{"n_head": 4, "norm_eps": 1e-05, "positions": "rope", "qk_norm": false, "attn_scale": 0.125, "optimizer": "adamw", "beta2": 0.99, "lr_head": 0.00527, "decay_shape": "linear", "train_tokens": 144700000}
Each number is 50 + 12 x the weight over its row's rms, rounded and kept within 0 to 99. Layers, rows and columns count from 0. The size before them is the row's rms in percent of the matrix's.

# layer 2 MLP down, 256x704, rms 0.0502, rows 0-108, columns 192-255
102:57 35 55 44 44 48 46 57 67 34 30 47 47 47 65 31 54 74 62 40 48 55 49 49 47 33 43 44 44 51 40 73 45 49 56 78 30 69 43 66 70 51 31 48 63 49 52 63 53 62 64 48 65 59 64 40 57 47 55 42 51 23 45 48
092:48 31 60 49 50 61 60 57 52 46 33 54 55 44 68 63 32 53 54 36 49 44 45 37 54 46 47 68 35 38 54 62 46 48 59 73 53 70 50 30 57 28 74 24 33 52 42 38 64 57 50 58 41 57 51 49 61 43 70 48 53 43 84 29
114:24 45 52 36 46 62 47 45 31 63 51 55 51 63 37 58 68 39 28 37 51 54 49 63 61 12 51 44 59 56 29 60 63 70 47 60 40 53 54 54 56 50 47 56 80 52 45 62 42 35 65 45 52 48 57 27 40 43 41 58 70 27 45 47
099:53 64 36 33 50 51 67 76 70 56 61 68 61 25 50 34 37 65 38 70 39 63 53 44 68 51 55 59 50 35 60 45 44 39 58 54 34 54 45 43 45 66 39 60 50 63 36 66 36 53 59 32 31 55 46 49 16 53 64 69 80 35 39 52
099:40 35 52 52 40 44 45 39 54 49 70 52 47 42 49 53 54 49 67 50 37 36 70 60 46 46 40 63 58 50 52 41 51 37 38 35 61 36 36 68 58 38 50 50 42 56 53 22 41 47 32 40 38 48 44 65 63 48 36 19 50 57 37 58
095:54 67 39 40 45 58 58 51 34 34 31 54 53 53 45 51 50 58 46 42 53 64 51 30 51 40 52 71 64 56 38 35 47 54 53 48 58 61 46 67 24 66 26 53 63 24 67 50 40 39 68 59 62 21 43 54 54 51 53 54 48 39 57 37
105:44 63 60 53 57 53 30 60 37 44 33 52 44 62 53 80 60 46 63 56 59 41 42 49 60 46 37 25 34 55 48 38 22 43 22 49 41 67 22 70 64 61 55 56 57 38 48 69 55 41 60 35 37 37 63 42 41 52 43 31 67 61 54 45
096:64 77 37 45 43 40 27 65 40 46 34 50 41 37 36 65 37 50 28 49 57 46 56 47 51 28 55 37 60 45 58 42 46 33 53 60 79 58 61 43 53 67 44 58 46 40 35 49 40 42 81 48 56 40 67 41 48 42 61 30 59 44 58 52
094:40 57 65 34 54 54 51 47 68 40 52 25 40 64 30 45 54 54 33 38 36 39 46 46 68 38 54 42 59 41 61 65 64 67 34 52 55 68 31 67 44 68 42 54 64 65 52 42 63 46 67 74 49 50 63 32 34 60 40 32 39 47 56 32
103:55 26 40 58 50 44 45 55 35 61 35 55 47 25 42 50 48 60 62 46 24 47 36 46 58 45 42 55 69 48 61 59 63 21 48 53 68 44 63 59 46 40 31 53 46 75 53 30 47 62 56 66 35 61 48 58 47 45 41 63 58 44 59 45
101:40 58 34 50 42 40 64 44 45 47 72 49 44 47 56 46 48 48 56 42 58 68 65 50 56 40 54 51 50 61 46 48 57 45 50 55 49 72 38 41 59 65 64 62 55 50 64 49 43 12 58 34 40 57 49 60 41 42 43 43 51 64 58 63
103:59 40 36 41 54 60 45 51 34 55 44 55 45 50 53 61 61 25 31 42 39 52 39 41 28 59 57 60 57 53 44 58 37 47 56 51 50 61 51 25 61 58 38 43 56 55 56 53 41 31 46 64 46 45 49 61 71 46 60 58 35 60 39 56
099:39 73 38 52 42 77 68 57 41 48 66 38 47 42 53 42 43 54 42 55 65 51 57 36 56 44 56 41 62 43 37 30 46 42 41 48 25 28 57 60 63 59 44 48 46 28 58 44 35 56 53 31 48 48 39 58 41 44 64 51 42 37 63 48
103:49 72 31 54 24 51 54 50 49 44 55 53 38 43 53 51 25 63 52 55 47 43 45 50 45 65 45 52 32 29 57 59 31 38 69 42 41 42 46 37 31 62 47 61 28 42 52 71 40 77 44 40 35 57 30 67 47 35 53 60 61 58 48 49
098:40 37 51 46 39 78 52 55 50 64 43 35 71 35 43 65 54 46 38 47 62 45 48 34 55 54 58 46 67 49 33 41 54 47 48 39 79 64 41 50 48 24 70 73 41 61 40 44 40 34 69 60 35 61 67 50 39 67 30 38 29 55 65 49
102:32 75 52 35 54 67 55 47 45 51 50 74 54 48 42 41 39 59 58 40 60 47 45 60 34 35 45 75 31 43 41 52 42 39 46 63 51 46 57 60 57 57 49 46 56 57 55 07 38 44 52 46 52 74 55 68 45 43 55 70 42 64 50 54
100:55 39 50 47 54 47 47 67 35 29 28 64 43 61 64 44 33 52 37 38 27 56 49 58 39 58 52 65 55 78 41 56 56 49 28 70 42 66 32 42 42 40 51 35 40 68 45 76 42 35 31 68 53 53 51 79 43 32 55 53 51 50 36 70
101:48 74 35 47 59 47 57 48 41 56 56 19 44 51 48 32 77 39 56 48 60 45 42 85 32 55 68 60 82 46 51 43 56 55 56 47 42 51 42 43 55 58 45 44 52 27 42 41 60 64 40 38 44 40 50 58 72 45 58 48 45 38 47 66
095:34 44 58 53 41 59 51 49 43 51 52 57 66 52 58 69 32 19 55 50 43 46 40 34 57 27 41 39 50 35 70 72 49 52 51 52 43 56 37 54 40 49 50 54 59 58 45 53 51 54 50 34 37 80 50 44 32 46 48 59 66 61 45 64
091:39 26 58 44 36 33 65 69 47 41 27 63 42 62 40 81 48 61 51 08 60 50 40 46 24 51 42 59 36 54 36 45 37 41 53 50 42 67 49 71 44 47 63 47 47 64 46 51 63 37 47 48 40 54 52 68 53 76 62 51 48 47 38 38
100:46 64 65 36 68 65 61 33 64 60 41 51 63 58 56 58 52 54 39 44 70 46 42 79 38 51 55 57 52 49 42 46 48 47 59 30 53 76 52 46 39 32 57 60 28 56 44 61 33 39 68 54 26 50 66 58 30 77 60 58 57 64 72 35
100:59 43 41 52 39 41 46 52 63 28 28 52 58 48 43 49 45 47 53 53 51 50 60 75 52 45 53 34 38 63 41 54 41 39 64 28 67 59 60 53 39 43 61 68 43 49 38 66 30 28 66 57 50 45 51 62 51 44 45 51 59 67 56 60
099:43 50 56 45 48 52 42 52 40 31 52 50 45 61 57 53 50 44 38 43 45 61 56 46 54 61 64 59 60 40 63 58 44 57 70 44 47 26 43 72 76 63 60 45 14 43 63 63 55 48 42 49 52 35 46 61 53 39 59 41 42 51 45 47
097:50 24 47 57 58 33 54 56 64 54 62 28 52 57 61 42 59 54 46 51 36 60 42 56 39 52 58 60 67 62 30 54 35 52 33 59 51 42 76 50 47 51 63 35 70 54 53 53 47 38 56 44 52 39 52 46 57 33 64 43 22 46 90 36
098:52 56 58 59 59 38 41 64 53 51 60 50 52 52 49 34 32 70 77 60 67 24 26 44 51 48 56 70 56 45 21 56 43 61 69 34 50 52 45 43 50 32 45 34 52 59 57 53 62 50 45 62 37 57 58 57 43 53 31 58 42 34 38 46
104:43 40 56 31 45 60 51 50 61 38 29 52 56 78 54 39 63 53 60 35 26 56 52 60 49 52 63 64 30 52 30 38 51 52 54 50 73 40 60 45 56 31 37 33 50 35 32 59 35 50 70 51 57 44 61 66 54 51 48 41 59 44 89 59
132:38 43 46 57 49 44 40 60 54 42 58 48 43 71 59 67 65 39 66 54 42 52 41 63 35 61 63 45 52 49 27 58 40 34 47 72 54 24 39 41 52 44 52 32 66 64 47 52 55 57 38 32 51 37 45 53 51 27 39 39 63 63 59 64
098:44 59 43 45 77 42 49 55 36 63 71 54 47 50 55 34 53 22 32 47 75 52 14 59 55 62 64 65 49 45 63 67 51 48 55 59 36 51 31 33 63 56 63 18 60 61 49 61 25 48 63 64 44 44 55 63 66 40 49 53 51 60 63 41
096:54 57 42 74 53 46 57 62 45 58 67 52 57 44 71 42 55 57 57 33 63 36 32 41 34 48 69 34 47 38 50 46 43 54 52 35 53 48 41 36 59 33 61 31 42 31 64 64 41 47 50 41 59 59 31 52 23 50 54 66 28 43 30 55
100:62 32 73 63 59 64 52 31 66 41 58 51 48 30 51 51 50 27 33 42 48 65 32 52 51 67 51 63 61 58 56 45 45 67 29 54 51 58 30 67 68 39 29 41 55 45 49 53 46 65 26 41 50 53 56 68 65 38 47 53 48 47 27 42
098:40 50 34 36 70 34 59 51 47 33 67 59 58 37 62 26 36 34 55 38 29 40 40 54 48 59 34 24 31 60 44 39 54 49 50 32 58 62 69 44 55 52 56 69 42 53 51 24 34 63 41 46 40 40 42 50 52 50 49 81 38 44 53 27
098:69 63 50 26 46 32 43 53 41 36 60 46 37 49 36 40 75 30 46 42 54 52 46 68 58 77 43 52 36 47 59 52 63 53 39 44 50 51 39 47 46 72 58 48 55 67 66 62 41 59 54 58 68 58 42 34 45 44 55 46 41 41 41 55
099:36 63 53 40 56 21 38 69 66 68 61 61 46 42 62 56 44 46 40 46 40 49 54 60 37 57 40 57 64 42 60 38 21 63 45 60 56 60 59 22 61 38 65 40 38 48 39 58 50 59 80 34 59 78 43 55 58 54 66 50 47 55 47 36
101:43 69 55 72 50 36 49 42 55 53 54 51 59 57 35 36 49 65 52 56 50 43 48 47 59 45 26 31 58 35 54 17 69 48 57 38 57 47 54 42 35 59 54 52 39 39 71 56 41 51 58 45 43 64 45 34 34 64 62 51 52 57 39 56
095:41 52 66 54 55 58 37 54 21 60 39 62 45 62 62 51 31 56 68 19 53 38 46 39 49 48 30 55 62 35 72 54 52 46 56 55 74 52 45 70 55 58 39 38 40 60 41 47 62 69 38 41 57 49 38 68 53 73 49 43 26 65 57 61
097:36 65 56 52 46 49 36 51 26 43 33 57 43 43 39 40 27 63 45 38 57 47 61 70 36 55 51 62 51 53 42 49 77 50 39 58 72 27 51 46 70 50 47 63 65 51 42 44 40 40 48 52 64 53 66 24 54 50 35 58 63 52 19 50
099:62 52 31 49 71 64 59 37 70 68 66 59 36 40 33 43 35 39 49 33 47 45 55 46 46 52 44 46 61 64 53 61 46 55 67 58 35 60 42 52 55 46 32 59 69 19 56 36 66 57 56 75 50 55 31 31 48 27 59 51 49 41 38 52
105:29 46 66 62 66 48 38 47 49 56 39 52 38 49 83 56 35 55 48 29 67 49 49 38 27 46 43 65 55 39 47 58 38 45 53 54 61 42 25 27 55 45 76 35 58 34 61 72 68 61 50 73 39 50 46 37 37 36 48 44 62 55 59 93
107:41 48 60 54 42 51 38 70 42 21 56 59 64 48 38 25 41 74 57 57 43 43 38 37 59 59 51 38 43 41 52 52 48 56 47 47 60 37 67 50 58 57 62 63 53 39 32 32 51 35 31 37 47 37 59 63 52 55 42 49 40 56 51 67
102:63 41 48 33 67 66 37 61 50 61 38 26 47 40 42 44 38 59 43 40 55 60 38 50 63 42 59 43 50 59 20 29 86 17 49 52 61 58 58 46 68 46 46 50 56 41 45 49 53 49 69 58 54 35 43 62 47 65 42 24 71 48 48 43
105:51 41 46 51 46 44 45 48 43 43 39 13 50 36 48 55 56 42 78 44 55 52 44 50 54 54 49 51 61 24 21 63 74 32 33 61 69 43 69 32 55 44 45 47 52 56 46 50 36 62 36 59 37 49 35 32 39 45 54 44 48 62 46 39
094:49 43 52 52 52 56 55 51 28 74 45 61 47 55 67 51 50 33 40 51 43 62 35 61 56 45 39 48 53 70 58 62 29 35 49 67 54 36 58 78 35 62 43 51 47 53 37 27 48 56 45 44 50 34 62 47 39 30 31 58 37 52 45 59
110:45 46 39 48 75 64 29 65 50 65 46 65 55 36 58 48 53 28 47 60 61 39 59 37 60 33 41 52 49 45 61 43 40 71 28 36 61 60 44 39 49 52 69 56 49 47 47 53 59 65 41 42 50 68 64 45 41 34 63 51 53 38 54 35
102:60 52 31 39 45 47 54 58 56 54 23 48 50 48 44 58 53 45 44 46 23 42 40 63 45 58 57 52 69 38 52 49 52 76 45 53 54 35 56 43 45 42 44 38 66 50 46 53 65 47 34 62 63 62 61 43 35 44 36 64 63 41 41 22
098:52 61 53 30 42 52 53 58 58 43 78 55 47 52 61 36 54 68 52 40 28 43 42 57 59 59 60 45 67 48 65 74 53 43 65 55 65 42 49 21 52 46 40 60 38 60 57 51 60 67 62 57 29 63 58 60 67 61 63 61 55 27 39 23
100:53 65 47 52 60 47 50 55 34 59 60 46 52 30 30 50 46 23 30 50 49 40 41 41 71 34 47 22 55 85 69 45 44 40 54 38 51 28 47 57 58 39 49 70 31 56 53 51 66 24 52 41 41 09 47 50 56 39 41 43 50 56 48 43
094:50 32 56 53 47 64 33 50 45 36 59 48 61 27 50 31 32 52 62 31 81 56 72 60 46 66 67 57 60 58 34 30 60 51 66 59 62 49 48 56 44 35 40 29 51 46 62 61 70 62 60 54 53 51 28 42 35 64 72 46 68 45 48 19
094:47 40 61 44 65 46 29 42 42 40 55 44 56 53 53 64 40 61 54 36 58 50 36 58 66 34 39 36 60 44 57 39 42 53 46 51 54 57 47 65 50 42 45 51 65 39 51 37 67 38 51 28 54 42 50 41 51 39 74 51 57 50 65 52
095:40 35 37 66 61 39 17 53 56 64 70 61 43 52 54 55 52 39 60 61 51 51 42 39 59 61 33 28 45 51 51 65 29 54 65 43 45 33 56 48 44 34 64 47 30 46 58 56 65 66 59 54 63 63 32 53 37 43 62 46 45 42 47 57
102:77 34 59 36 60 69 53 66 51 74 53 53 47 40 84 52 43 38 23 61 54 30 39 51 61 43 66 61 47 66 50 56 40 41 53 53 44 33 51 51 77 55 35 52 64 46 48 66 53 44 39 45 33 62 35 44 53 47 50 53 36 46 48 47
101:61 57 46 66 60 34 58 71 52 57 54 30 52 43 53 55 35 63 33 56 55 53 82 33 51 41 60 36 49 37 60 50 58 58 48 33 59 46 32 35 50 40 50 53 62 52 40 56 56 52 37 55 57 49 59 53 52 15 55 49 47 34 58 62
108:48 32 38 29 77 34 44 58 50 49 58 48 44 54 36 48 49 49 59 58 57 35 44 54 39 49 52 49 56 43 52 54 55 46 58 67 54 72 55 44 27 44 46 43 52 44 16 47 68 42 49 70 57 58 50 50 50 55 55 47 58 70 37 40
097:35 53 17 42 55 44 61 60 66 50 47 51 37 42 60 42 60 64 34 72 45 67 27 41 59 40 73 64 51 45 70 54 71 60 57 47 54 52 42 43 53 48 56 32 62 47 71 61 58 33 45 46 27 39 43 55 47 34 33 40 70 41 58 44
099:51 63 42 43 56 51 43 44 68 56 70 31 43 35 33 56 29 54 57 70 67 45 52 33 85 64 73 37 64 33 76 44 35 52 47 38 59 42 49 39 31 57 69 51 34 54 68 35 37 41 60 42 16 55 55 46 34 57 64 52 37 56 39 61
095:28 58 83 48 39 63 44 52 39 64 60 49 41 44 40 60 19 36 55 51 64 64 61 74 63 29 50 35 60 54 53 60 67 57 34 44 46 40 51 48 67 42 60 73 68 36 63 38 64 37 55 36 46 48 58 57 63 43 67 54 43 48 52 63
101:36 51 36 43 64 61 36 63 45 55 33 44 57 60 46 65 46 40 54 33 60 59 35 30 42 45 49 39 62 41 54 54 51 47 47 55 50 35 51 49 49 61 47 58 55 34 48 54 47 39 72 73 65 57 40 57 48 55 44 55 40 47 44 66
102:46 42 32 22 58 39 54 37 61 71 52 43 66 54 58 40 35 62 52 34 54 42 66 44 55 30 52 57 55 44 38 53 45 36 60 69 56 69 41 18 60 63 49 56 47 13 60 44 63 76 83 68 48 50 42 65 51 33 57 24 39 53 68 31
095:51 49 43 65 68 22 44 62 76 58 31 50 61 66 47 69 48 69 44 37 33 50 38 46 72 57 61 39 34 49 53 50 50 58 54 48 52 57 48 48 53 48 44 25 39 69 38 66 60 52 48 58 46 29 65 60 48 67 79 69 44 51 44 54
100:49 43 74 60 43 58 49 30 47 66 49 58 48 27 43 58 52 49 70 54 69 35 34 27 56 54 55 64 61 56 54 53 40 47 52 54 72 54 12 33 35 21 47 40 46 41 33 51 42 53 39 63 44 44 46 61 31 55 51 44 60 59 72 68
099:16 69 49 45 52 55 43 26 38 54 31 62 52 38 56 50 53 38 47 54 72 56 46 54 58 66 38 68 45 47 42 49 76 60 44 41 52 53 51 51 47 50 72 45 52 46 61 47 41 54 46 57 52 43 54 50 65 49 38 61 56 52 34 52
101:73 33 59 56 48 65 40 44 54 36 88 51 48 56 52 20 69 37 49 47 25 54 60 49 52 70 46 39 30 42 54 64 56 53 39 52 60 52 55 41 60 33 52 55 41 67 62 50 64 53 40 55 47 67 29 15 28 45 32 52 58 55 55 40
097:54 52 38 57 28 34 63 36 58 57 57 70 58 56 59 38 55 49 51 68 44 30 51 78 31 56 36 61 78 47 55 49 50 56 57 39 32 40 59 37 49 45 40 66 27 47 54 51 53 61 34 60 59 70 42 27 52 36 21 62 43 85 57 70
098:48 53 47 55 56 65 58 59 49 42 59 64 60 64 40 58 48 41 45 36 62 34 73 41 58 64 44 36 41 60 84 48 62 41 45 60 77 70 21 50 51 67 55 57 57 53 48 39 55 67 48 57 44 56 67 64 58 33 41 76 32 66 47 44
093:47 39 73 37 51 55 36 74 63 57 57 58 40 72 50 50 55 67 79 69 37 36 34 42 42 64 42 45 34 54 36 56 54 65 63 60 61 58 53 36 65 78 38 62 49 44 49 50 62 57 59 47 53 53 57 51 51 81 62 58 53 59 41 43
104:43 34 38 52 43 55 50 46 66 36 55 23 34 74 56 53 52 62 57 61 48 51 28 62 73 47 49 61 71 41 64 54 51 47 69 65 38 56 29 52 50 42 41 51 34 37 52 48 56 53 58 64 47 57 58 48 61 69 40 44 42 54 52 40
106:57 51 25 48 62 70 61 74 51 43 53 23 40 90 54 71 57 55 53 41 43 53 40 58 47 46 53 42 40 43 61 63 27 65 54 66 56 60 57 57 60 68 33 61 61 52 42 24 56 52 50 30 43 33 66 64 63 45 43 58 40 26 40 57
100:42 43 56 62 42 37 36 41 75 53 82 40 39 52 42 37 36 52 61 63 49 39 31 39 47 59 58 30 55 41 25 45 42 48 22 49 44 52 62 48 36 39 30 38 42 52 36 32 52 48 73 44 43 58 76 63 69 52 48 59 47 31 35 47
092:42 25 49 56 49 51 64 51 57 46 54 42 27 58 64 60 38 55 43 45 54 47 65 43 47 59 43 63 55 58 52 43 45 52 37 28 47 43 32 70 44 53 62 59 65 36 47 56 57 34 61 54 65 36 69 25 52 46 37 70 32 55 63 63
103:61 32 38 43 48 43 57 58 37 44 37 49 49 53 71 54 43 70 45 65 26 57 48 56 59 73 47 51 49 37 71 47 59 51 69 44 25 39 40 67 28 31 54 59 59 55 49 71 43 53 63 36 33 40 40 55 40 47 50 64 60 27 43 68
104:36 67 50 65 72 54 57 47 51 44 50 34 58 44 66 61 65 36 55 36 41 60 46 52 48 43 55 44 38 69 65 55 82 48 66 64 47 61 51 55 47 54 57 50 56 38 48 48 45 38 51 29 41 34 43 39 30 53 59 28 72 53 57 59
107:49 60 44 49 35 54 45 37 49 64 46 56 58 66 40 41 63 47 44 55 38 45 38 55 49 70 44 48 50 43 66 68 55 48 50 56 61 66 68 33 37 51 45 60 54 67 38 34 72 53 59 42 38 47 52 64 66 36 36 58 47 43 45 42
088:46 66 63 49 44 43 64 28 54 52 61 50 57 55 62 66 58 37 55 26 66 27 48 54 43 51 68 54 22 31 54 71 32 44 58 25 51 54 60 28 63 62 53 50 51 51 44 20 58 60 63 49 61 71 37 38 58 52 51 44 31 46 61 56
104:42 44 47 42 47 41 45 40 52 64 38 59 52 26 57 77 40 67 53 44 65 39 48 69 67 59 28 43 49 45 45 48 50 42 50 47 71 74 46 54 50 45 43 43 56 33 46 48 36 54 56 46 52 48 48 32 54 36 40 43 65 61 60 52
092:56 38 54 51 61 70 48 57 56 69 48 50 49 35 27 51 56 67 57 50 75 39 54 55 57 70 46 62 41 64 18 48 40 70 36 44 25 70 40 54 47 57 44 46 62 23 52 47 46 61 58 60 53 49 38 48 60 55 50 45 58 54 32 50
114:57 50 49 42 54 75 54 56 61 50 61 53 43 46 58 60 59 39 41 66 62 40 51 48 46 40 56 60 53 48 60 50 65 61 70 27 39 50 37 56 73 36 45 61 62 36 75 58 51 58 59 45 63 57 39 42 59 54 62 50 47 41 56 56
107:58 45 55 35 46 55 64 56 52 26 55 55 36 52 46 61 48 49 64 51 64 47 64 53 43 65 58 23 42 56 69 50 47 43 54 38 55 32 29 59 49 23 50 68 48 37 76 31 32 42 53 61 46 38 57 45 55 58 37 64 62 33 71 81
094:62 52 60 47 49 71 57 54 29 40 55 36 37 53 37 27 41 55 49 38 49 63 21 66 40 47 58 60 51 65 54 46 42 71 36 76 42 62 55 47 49 54 48 51 53 70 39 40 46 41 62 53 66 62 34 42 65 59 60 50 62 35 45 32
103:52 57 71 56 59 48 51 39 38 41 53 35 48 71 48 48 52 29 35 75 39 42 47 57 60 52 21 28 44 50 81 78 61 52 57 23 57 43 59 54 45 72 55 43 44 51 53 33 35 42 34 48 64 47 28 51 40 50 48 71 40 74 37 60
095:69 42 33 53 58 45 36 57 46 49 31 30 57 36 47 34 41 37 29 40 48 54 70 59 50 45 46 49 44 62 24 64 64 24 43 58 44 85 59 63 50 78 47 16 56 58 35 41 25 49 37 45 74 37 56 52 40 38 58 66 55 39 50 71
097:60 61 65 67 60 76 43 43 58 58 57 46 54 40 51 70 70 32 67 48 49 60 36 62 49 42 48 56 64 50 62 63 61 35 49 43 15 66 46 36 50 59 49 56 51 31 54 89 50 69 54 50 48 47 33 57 37 46 53 42 46 39 48 60
096:65 48 50 56 69 51 45 42 47 64 58 38 39 68 34 38 54 40 48 54 52 48 49 45 52 49 50 61 54 59 59 67 50 58 67 53 32 33 62 28 44 43 51 46 60 55 80 72 44 30 36 35 37 41 59 50 59 38 49 54 29 67 42 77
096:42 39 42 36 38 61 46 49 38 44 70 67 52 52 41 46 72 61 44 41 57 49 60 42 49 58 56 49 48 58 41 52 39 41 49 61 45 42 52 50 45 50 56 71 53 65 61 76 53 38 61 43 39 33 57 36 47 50 52 71 60 40 52 56
090:60 56 60 55 50 53 77 35 29 28 56 48 49 58 45 71 63 54 55 54 70 58 68 22 44 25 45 44 51 58 52 45 54 64 48 52 45 51 55 40 51 34 32 76 43 45 34 55 45 35 70 37 35 55 62 53 78 32 46 59 44 66 41 56
091:58 55 60 52 63 38 64 52 45 34 34 39 58 55 44 32 64 44 38 48 37 64 57 54 37 53 52 38 56 65 53 36 49 37 49 55 51 39 65 42 43 43 67 46 54 75 28 70 41 62 60 61 54 47 40 43 44 58 32 45 49 47 41 36
099:70 63 68 45 53 67 39 56 43 55 25 58 52 58 46 44 49 50 51 40 52 42 22 44 43 16 63 29 48 51 47 24 60 30 59 32 43 54 66 37 27 52 53 68 50 45 41 15 52 51 62 44 34 20 52 42 68 63 39 36 33 39 59 38
109:63 63 55 73 46 44 62 39 56 53 41 69 71 46 66 55 38 50 54 38 51 43 45 60 30 24 36 66 48 43 37 54 65 44 31 43 47 62 48 51 42 65 51 68 49 54 52 43 35 37 29 51 45 62 28 43 60 54 56 43 53 50 56 68
095:52 47 65 50 49 40 60 52 57 37 45 53 41 66 38 48 68 49 38 41 43 66 57 50 47 48 53 43 40 32 45 57 77 46 54 53 47 36 42 49 32 53 52 60 14 44 59 55 50 56 43 43 65 43 45 56 53 61 43 70 39 50 43 59
096:55 40 63 52 64 54 36 57 62 63 41 51 60 57 64 63 47 68 50 41 39 36 45 56 67 50 56 51 48 49 34 28 60 20 60 47 45 59 70 44 58 81 48 59 61 38 44 55 60 28 69 52 60 36 62 57 65 58 73 58 38 26 52 55
099:46 35 41 41 50 42 55 35 40 62 51 63 56 34 61 52 41 47 49 67 50 34 41 45 40 44 57 54 49 35 43 62 37 23 40 52 30 62 59 33 38 66 38 44 71 40 54 39 70 49 42 68 26 70 30 43 45 40 43 57 42 53 41 24
100:62 64 34 54 61 46 41 42 59 34 43 52 50 71 39 18 36 44 54 50 40 59 62 18 74 52 39 46 47 39 62 72 55 50 36 47 46 43 42 47 55 28 40 28 64 54 44 54 30 53 41 55 49 64 57 77 62 70 34 59 47 48 53 62
093:72 40 35 56 51 36 58 67 50 85 36 59 59 59 43 46 50 44 44 71 40 35 64 63 53 39 51 46 54 30 46 47 36 37 57 39 37 64 63 58 47 49 50 45 52 70 73 51 42 40 34 45 55 68 58 56 61 66 63 46 24 36 55 26
102:41 60 46 52 36 29 56 52 36 37 47 68 60 54 52 60 65 63 69 45 55 48 68 39 48 56 67 61 52 27 39 39 51 58 55 59 44 58 51 46 58 52 57 28 26 52 47 52 30 45 62 47 52 45 37 41 43 65 66 58 42 42 58 42
098:49 49 41 64 59 55 36 42 67 81 66 55 50 45 41 39 53 58 49 80 64 49 52 42 67 60 35 23 54 41 69 45 34 54 63 58 26 53 44 54 37 49 61 50 54 42 52 34 30 48 55 58 44 41 46 50 51 31 55 58 46 63 40 56
101:53 61 50 44 47 56 46 42 55 53 41 55 46 43 53 43 43 66 34 20 56 48 56 69 66 44 31 66 52 48 57 59 60 54 44 62 51 54 69 78 51 59 38 54 46 44 54 45 64 45 61 35 36 26 44 42 34 47 34 34 60 53 52 50
116:41 30 37 62 59 71 33 52 57 68 40 86 65 45 60 37 64 37 40 69 71 62 57 44 55 27 37 64 59 48 68 32 38 48 75 51 57 68 79 54 32 56 41 44 52 42 60 56 54 27 52 56 40 51 56 38 36 44 43 73 44 82 60 37
106:54 35 68 59 45 37 71 45 35 32 41 44 52 43 54 48 69 52 61 51 44 57 46 43 39 38 21 45 48 57 44 59 45 68 55 50 68 67 59 56 57 40 50 42 54 59 46 41 67 55 32 32 58 49 41 53 58 54 40 77 53 80 68 57
098:40 41 53 51 67 46 43 47 57 77 49 43 42 57 37 33 41 70 46 48 48 65 37 39 72 55 45 53 65 36 39 64 51 49 53 45 45 39 48 38 44 47 69 38 60 39 68 49 45 48 36 46 51 51 50 43 53 48 40 48 50 24 22 66
099:17 42 42 42 69 73 54 54 49 56 67 55 49 39 51 38 35 49 39 40 46 52 58 67 60 47 60 50 73 44 41 49 60 57 63 74 48 66 57 38 42 45 32 48 71 53 38 63 43 54 59 27 45 62 49 59 45 48 38 47 66 60 47 34
097:20 55 64 56 46 76 72 48 63 61 49 53 45 35 70 51 50 41 38 42 36 48 59 44 51 47 41 59 67 49 58 52 60 56 44 32 51 51 56 42 33 53 52 46 41 42 63 63 20 56 54 57 46 39 55 48 45 36 62 51 31 60 60 40
102:58 52 57 55 38 48 42 17 24 52 72 43 59 40 43 40 33 50 45 43 53 54 49 19 69 61 46 56 41 62 53 55 49 44 51 46 63 30 47 41 43 29 28 69 40 60 59 35 62 61 34 74 52 66 35 46 66 34 61 48 41 51 35 62
105:81 41 39 43 22 53 41 48 51 42 44 59 21 57 51 68 35 45 58 34 55 60 63 38 72 70 53 39 52 43 51 40 51 45 53 79 54 48 28 26 27 48 79 51 56 56 56 53 46 29 54 38 37 64 61 65 41 56 62 46 42 50 80 28
095:62 56 37 49 64 56 35 50 57 64 49 53 46 21 58 39 36 40 52 37 50 42 35 53 41 32 31 60 38 32 30 57 56 58 65 49 43 58 45 48 53 43 51 59 43 57 41 58 41 48 40 56 79 84 45 45 28 57 41 53 53 22 40 32
091:22 58 52 35 52 47 41 50 42 33 36 47 45 31 31 57 41 68 51 56 57 28 72 47 48 47 35 41 40 40 42 74 63 29 45 52 51 58 58 47 59 59 47 52 50 54 54 54 40 49 45 60 42 57 46 61 54 38 44 42 46 28 33 40
102:59 62 50 52 73 48 55 67 58 45 45 37 19 55 48 58 39 63 54 46 44 60 23 53 35 54 44 43 55 63 50 44 49 56 52 59 43 51 48 55 48 41 45 70 65 46 36 48 52 50 45 36 57 39 65 60 57 65 45 45 65 52 75 44
101:32 55 52 48 46 36 45 35 53 38 54 36 47 68 37 54 54 38 29 56 49 44 64 36 53 65 62 33 69 62 39 67 45 44 49 44 62 58 32 13 60 27 59 30 42 48 44 62 55 51 51 69 34 55 54 47 48 40 33 48 47 68 35 44
097:47 34 50 49 51 49 40 47 53 56 62 35 46 53 50 62 49 26 36 38 70 46 59 60 62 30 71 66 55 49 51 25 65 58 64 53 45 45 32 64 56 55 55 58 45 52 59 52 37 57 25 65 50 28 59 38 36 70 45 30 71 77 57 40
101:57 54 54 62 44 48 59 39 34 63 48 55 47 30 74 37 70 40 49 58 61 50 57 78 58 80 42 66 27 65 52 48 42 37 41 45 72 58 62 50 44 48 73 65 44 59 43 45 32 44 38 57 57 54 63 72 51 45 47 43 47 57 54 46
099:28 46 52 41 36 35 43 29 62 27 09 27 50 42 31 46 72 69 48 61 35 37 56 44 44 71 51 58 48 56 48 49 64 65 62 72 61 52 61 64 37 63 52 37 48 50 27 53 53 59 38 51 46 37 39 46 68 34 46 36 43 41 31 67
100:52 74 63 58 34 56 62 26 46 47 51 54 38 15 54 75 69 48 35 52 42 52 40 42 58 71 42 76 55 55 41 74 52 52 46 43 64 27 53 45 58 60 39 37 43 68 54 65 54 60 62 31 51 35 65 47 31 36 33 55 33 47 47 46